From a checkpoint of a small transformer trained on Wikipedia: rotary positions.
Each number is 128 + 32 x the weight over the matrix's rms, rounded and kept within 0 to 255. Layers, rows and columns count from 0.

# layer 5 MLP up, 1024x256, rms 0.0939, rows 947-955, columns 0-127
[[135 131  98 137  53 103 107 114 143 152 132  70 155  98 140  91 112 132 120 111 121  93 137 178 142  96 143 126 154 132 143  93 105 112  95 150 169 117  82 101  76  86 117 108 130 125  86 157 136 132  90 161 122 121 111  76 127  89 147 106 134  73  97 151 101 142 151 158 176 121 145 129 163 158 131 153 111 139 157 135 178 134  97 172 131 148 125 115 140 123  86 114 153  99 136 203  98 162 149  89  95 121  98  43 216 123 135  85 135  97 143 169 158 100 118 175 154 147 162 180 131  86 150 159 121 167  97 186]
 [186 109 202 104  67 130 110 158 126  82 143 105 115 160 136 147 143 117 110 152 147 107 137 114 147 108 128 138 107 106  55 113 172 105 119 120 103  95 105 119  88 130  92 116 138  70 158 113 149 163  97 100 113 205 120 128 177 164  99 143 130 134 135 150  97 110 155  93 135 163 166 108  67 108 128 145  87 102 118 119 129 191 103 105 128 135 100 104 134 120  89  93 123 123 148  98 127  59 172 115 185  98 171 131 169  87 157 136 103 120 147 112 137 189 103 152  77 134 116 163  92 105 145 146 109  66 196  73]
 [124 105 164 114 156 151  73 153 151 155  85 185 112 169  80 154 125  67 120 153 166 120 195  97 117 169 121  97 143 121 147 107 137  95 145 172 168 166 121 111 102 139 107 120 120 134 116 141 139 126 154 195 117 147 123  99 136  92 157  97 112 104  83 118  97 121 200 106  48  81 152 115 159 108 113  97 121 143 152 109 147  69 143 169 100 137 149 138 133 132 178 130 149  62 129  79 106 118 142 136 117 104 138 125 137 107 145 119 105 106 110 120  95 113 123 130  79 164 132 188  95 106 156 163 175 138 137 116]
 [133  95  87 178 151  99 125 118 176 127 164  69  83 100 179 137  64 162 137 185 107 110 123 142 139 152 153 104 133  78 121 155 100 131 108 108 112 125 153 160 127 145 125 149 147 110 123 167 140 132  87  74 155 124 132 172 158  45 173 168  79  81 118 122 131 128 112  99 154  53 105 150  83 119 146 122 107 141 137 128 130 184 106 121  73 137 122 164 134 150 110 149 152 129 161 106 112 136 138 155 210 152 157 122 100  97 123 141  94 165 151 133 100 114 137 147 119 180  89  92 188 151  87 104  92 152 134  89]
 [ 97 160 144  98 129 145 136  93 131 107 106 129  82 112  82 153 128 208 137 152  97 126  73 131 121 147 129 144 126 135  97 166 133  94 132 167  47 106 130 150 161 234 136 157  77 136 112 153 112 122 125 154 170 132 133 143  90  98 144 130 157 125 161  91 151 165  87  73 201 179 119 107 209 155 136 166 128 129 110 114 138  89 189 110 127 104 139  91 114 114 125 144 163  56 161 131 117 149 124 103 105 138 160 175  90 154  71 131 131 133  93 184 144 170 188 190 152 142 110 137 181  87 108 130 110 102  59 130]
 [138  89  92  74 109 120 161 149  93 147  52 149 148 117 186 139  96 135 107 139  94 127 168 131  82 127 140 126 154  76  93 108 185 149 118 134  83 142 154 179  96 138  70 111 184 128  99 124 140 122  97 144 117 128 103 175  90 117 131 140  88 108 143 103 142 107  91 179 104 127 146 167 122 124 119 107 161 158 142 134 120 145 155 153 144 124 135 141 113 110 112 158 163 122 123 158 141 139  29 183  92 110 107 121 148 133 143 150  97 100 111 128  31  87 172 151 153 139 172  89 192 108 122 108 158 134  86 110]
 [148 104 160 103 103 169 158 118 108 123 122 177 109 151  97  97  99  81 118 110 124 101 138 113 107 164 153 153 150 114 134 148 130 195 121 186 213 133  98 115 155  64 131 129  91 150  80 123 149 142 140 109 126 152 129 106  97 118 129 112  92 157 172 128 108  85 121 104  55  43 125 109 127  80  67  75  80 121 114 172 155 108 106 133  94 166 173 155 129 136  96  68 157 130  80  83 158 121 111 128 103 163 162 116 133 147 132 152 155 164 127  99 111 104  97 142 138  89 154 150 159 136 106 147 155 109 129  75]
 [126 100 186 100 134 128 140 144  78 114 140 166  90 103 155  72 152 107 127 127 146 114 115 128 198  94 137 124  73  71  85 132 156 103 123 151 139 211 154 128  88 128 138 141 113 156 144  89  98 149 148 142 112 122 178 132  67 166 127 118 164 109 143 133 106 170 116  93  73  90 140 138 113 100 142 190  77 106 107  78  87 134 110 134 140 125 147 154 153 123 107 100 154 121 105 130 122 176 110  79 166 166 135 127 140 118 134 194 111 121 100 144 162 146 144 117 140 172 122 108 123 158 130 152 132 166 145 149]
 [142 103 127 124 124 111  90 105 100 124 109  91 167  99 168 109 132 111 145 183 141 155  88  99  89 120 171  83 121  96 177 189  92  78 103 118  98 147  94 152 101 131 153 171 103 156 143 152 112 169 162 190 135 108 148 131 177 134 113 150 139  97 137 121 109 181 100 191  87 158 112 134 118 143 121 133 145  85  81 115 119 179 136 121  56 113 196 132 143 130 148 133 137  90 127 157  56 153 122 104 160  60 140 137 121 136 132 162 154 148 150 103 110 154 102 116  85  72  84 150 140 163 147 114 113 190 168 153]]
# layer 5 MLP down (transposed), 1024x256, rms 0.0908, rows 947-954, columns 0-127
[[ 71  81 133 159 185  49 145  89 168 115 119 123 156 107  91 114  91  95  92  87 124  83 151 132 113 118 184 157 141 102 154 133  97 151  86  96 143  93 127 133 123 146 108 162 127 147  28 152 133 161 153 133  98 172 140 107 144 120 106 129 109 153 159 152 129 163 137 147 161 150 185  96 156 107 184 146 117 164 102 139  86 115  87 153  62 159 158 101 160 114 123 147 124  64 151 127  70 152 194  98  85 149 154  78 179 139  98 124 134 128 165 134 176 158 193  91 109  72 106 129  89  84  89 195 104 178 120 126]
 [105 112  78 128  50 156 151 144 143 188 103 135 153 157 125 159  81 118 146  59  78 140 171 132  65  77 128 159 134 142 151 131 133 150  90  77 142 113  66 127 132 174 108  84  83 131 120 105 138 115 133 119  73 107 111 174 109  87 112 130 107 116 123 142 131 158 155 146 179 137  81 114 119  81 143 124 120 114 107 154 147 150 164  84 143 113 140 117 111 156 135 148 113 175 131 140 105 125  98 148 113  59  96 103  94 128 140 128 103 132 161 124 154 146 142 189 218 107 168 100 146 167 137 117 141 125 107 135]
 [109 125 144  98  80  74 113 143 125  47 141 185 137 121 116 119  93 148 139  96 160 160  75 145 137 126  97 127 116 133 153 118 107 123 159 143 148  87 108 138 112 100  95 108 118 135 121 169 113 112 155 129 160 207 164  80 141 174 146 122 118 158 177 119 106 136 165 125 119 122 136 112  78 125 121 157 100  98 106 123  91 199 143 119 134 112  87 142 126 108 142 134 130  75 136  88  97 149 137 129 149  84 107 137  79 133 137 107 190 156 125 106 108 148 166 117 161  51 156 199  95 122 157 121 115 125 133 141]
 [ 70  68  68 120  98  93  57  91 137 206 130 108 132 163 127 107 113 118 150  85 149  69 147 133 164 101 123 136  86 174 102 162 149 185 165 180 118 155 161 152 100 152 146 139  96 116 157 107 136 166 128 145 112  80 156 122 111 125 162 115  55  73 136 103 156 139 154 138 154 156  83 139 126 113 147 125 137 115 150 169  82 117 172 140 145  72 122 129 112 131 137  94 147 102 178 174  62 152 132 149 177 117 104 148 140 133 150 132 144 158 145 186 107 159 161 117  97 119 113 106 159 149 125 161 127 145  79 131]
 [152 161 107 143 140 160 147 149 172 132 126 153 173 113 162 129  95 122 115 171 127 130 120 105 121 113 139  98  65 135 162  89 120  93 174 145 126 130 118 179 152 159 147 104 106  56 145  88  72 111  80 119  85 170  99 154  84 161 121 142  92 109 111 147  82 127 124 150  62 155  72  84 127  95 103 125 133 141 108 155 148  97 102 173 109  88 119 127 125 196 124 149 178 116 132 110 117  93  84 148 104 138 123 152 165 119  81  71 139 123 113 141 118 199 134 171  99 138 129 114 151 143 125 135  72 133 149  69]
 [140 128 128 142 148  98 105 120 120 192 166 169 125 118 157 165 115 158 104 111  93 112 144 164 116 128 139 159  90  81  64 105 124 117  88 103  90 136 105 151 146 157 146 179 116 184 128 128 102  86 138  68 167 134  96 190 125 126 128 127 141 150 114  99 123 101 168 182 150 157 161 101 117 175 141 120 174 128 157 126 119 164 113 180 119  84 106 128 134 138 128 112 122 113 117  81  88 146 177 127  52 155 124 140 126 126 141 133 171 140 104 118 187 119 184 112  93 136 114 100 227 162 132 100 125  55  93 127]
 [150 100 125 120 132 119 138 132 153 156 131 140  87 164 109 154 100 104 168 100  93 145 141 137 136  97 117  87 170 153 128 172 144 154 156 148 121 147 133 128 146 166 154 136 123 176 131 148 111 132 121 112 107 139 125  96  68  85  92 157 209 127 113  38 104 122 132 145 101 127  79 209 113 149 149 117 100  87 113 122  83 109  86 149 120 111 104 106  83 121 138 138 156 129  94 117  75  90 156 114 101 126 122 123 128 124 157 153 176 110  89 152 115 108 135 143 148 200 152 119 142 108 160 154 143 169 103  85]
 [103 149 157 115 102 129 134 103 198  61 113 161 164 180 105 124 125 131 101 165 148 106 150 190 173 107 139  70  69 113 115 138 111 122 188 138 112  88  98 123 142 111  77  68 108 110 108  83 136 100  65 120 103 122 180 148 139 172  37 136 142  88 104 132 169 145 107 178  95 148 111 115 138 132 150 103 156 137 116 120 141 143  89 156  76 109 129 101 136 153 135 122 178 127 126 148 126 103 167 140  59 121  90 144  92 201 147 125 132 153 136 126 120 110 128 138 146 152 141 140 109 153 130  67 141 103 149 147]]
# layer 5 MLP gate, 1024x256, rms 0.0959, rows 948-955, columns 0-127
[[ 98 102 124 103 135  92 201 119 181 127 114 139  85 183  94 135 141 130  46 176 107  97 138 109 111 167  81 147 131 185 108 146 127  88 140 112 124  90 137 164 160 157  67 162 111 143 134  95 124 135  77 136 186 150 129 160 105 131 133 131 138 156  82 132 148 171 133 135 176  98 154  99  93 148 136 154 116 173 135 120 127 136 142 119 144 140 116 156 168 136  60 139 142 110 134 161  98 125 141 117 105 114 145 143 188 130 138  84 107 137 200 104 141 155 202 207 149 136 157  82 150 101 101 110 106  71  70 129]
 [103 192 199 139  98  92 131 158  89 133 152 121 160 129 213 134 118 152  68 175 129 140 136  83  96 115 160  48  96 165  90 131 138  99 100 124 181 134 141 120 202 126  75 122 138 117 113 138 152 135 165 141 128 168  59 112 166  92 115 162 102 191 145 177  80 154 134 111 148 194  83 101 117 124 123 136 144 188 107 144 187 126 105 110 154 129 123 110 101 108 119 138 153 149 131 100 133 162 135  87  91 101 113 121 134 141  85 161 150  74  99  54 150  68 167 121 110 141 152 139 138  76 139 124 104 112 139 136]
 [165 117  91 139  81 142 167  93 153 136 168  67 104 118 158 154 165 194 103  86 122 174 142 162 129 193  66 154 130 151 138 146 185 125 122  63  37 121 125 118  79 170 145 129 164  84 131 131  48 111 130  74 134 120 130 183 136 139 139 103 136 130  37 135 124 180 158 147 193 143 150 147 149 150  65 184 147  73 171  84 183 177 166 120 179 154 178 156  29 165 118 133 142 184 124 138 103 157 107  83 174 165  82 131 139 119 110 109  93 104 184 160 154 114 144 173  90  71  86  89 129  96 145 146 153 112 143 159]
 [150 190 117  31 112 140 147  99 146  95  82 143 103 122  96 122 133 169 120 159  71 138 142 149 147 148  91 138 180 151  98  95 101 111 165 168 135 100  67 138 112 116 121 182 190 123 127 133  97  68 157 145 111 171 130  96 178 173 146 114  69 116 158 116 159 152 163 107 118 120  38  52  62 136  86 135 155 150 115  89 142 180 114 155 169 117 126  83 126 150 131 112 143 164 162 155 131 127  93 164 119 132 106  86 118 145 133 110 103 163 184 157 178 168 153 161 111  91 128 133 155 136 171 121 137 124 144 162]
 [ 99  86  94  59  44 160 155 154 142 110 137 156  87  78 143 104 160 188 111 155 100 125 147 136 104 173 116 137 125 120 145  91 116 107  71 109 127 127 143 114 110  89 144 173 134 126 124  68 131 146 154 139 101 148  74 161  89 188 187  87 120 140 165 130 146 134 136 107 123  77 110 179 104 107 124  86 152 113  87  52 118 121 191  73 160 126 171 122  96 100 143 140 121 133  74 110 135 114 161 103 160 142 134 119 107 131 118 129 147 114 117 133 130 154 116 138 119 171 104 161 138 112 136 156 136  95  85 113]
 [132 144 152 108 172 101 142 166 151 158 167 143 195 148 171  97 130 116 130  71 107 183 171 101 135 131 158 162 137 109 136 133 128  99 120 106 159 101  65 140  95 109 135 129 134  92 131 108  82  52 101 114 140 128 130 158  91 123 108  85 123 123 133 127 162 161 143 105  92 141 125 141  93 125 158 100 157 114 141 129 137  58  74 151 129 149 124 150 132  79 121 139 169 142  75 165 131 162 118  86  94 158 115  81 103 114 134 143 129  98 103 103 127 147  87  97  77 168 102 157  87 106 144  75 147 161 114 147]
 [149 157 165 144 135 151 131  62 132 150 134  86 175 130 106 133 141 106 114 150 126 151 118 145 111 129  92 101 130 121 142  80 160 142 183  92 107  94 104 146  69 186  89 112 176 138  76 114 169 119 131  64 140 171 138 106 168 150 116  91 124  94 138 125 131  83 163  84 108 125  78 133  79 133 107 175 157 147 113 118 132  68 115 130  84 129 185  85 104 145 137 185  95 148 147 182  77 168 138 220 161 125 171  94 116 124 147  76 113 158 168 138 161 116 157 101 120  90 160  92 152  86 102  74 121 145 176 117]
 [162 119 190  89 123 162  51 135 110 115 135 157 125 178 124 145  92  96 131 126  83  73 142 154 143 146 115 113 158 118 172 130 118 183 156 160 116 192 105 153 140 114 150 184 137 133 155 117 128 179 179 151 136 207 114  99  98 105 164  84 148 152 148  64  82 143 152  31 135 120 126 108 101 189 147 164 188 153 116  70 155 181 120 103  93  94 124 129 108 119 162 181 149 158  92 149  91 133 166 152 121 122 100 114 111 111 113 137 123 113  66 132 119 122 160 121  76 107 115 116  79 115 118  96 132 161 119 162]]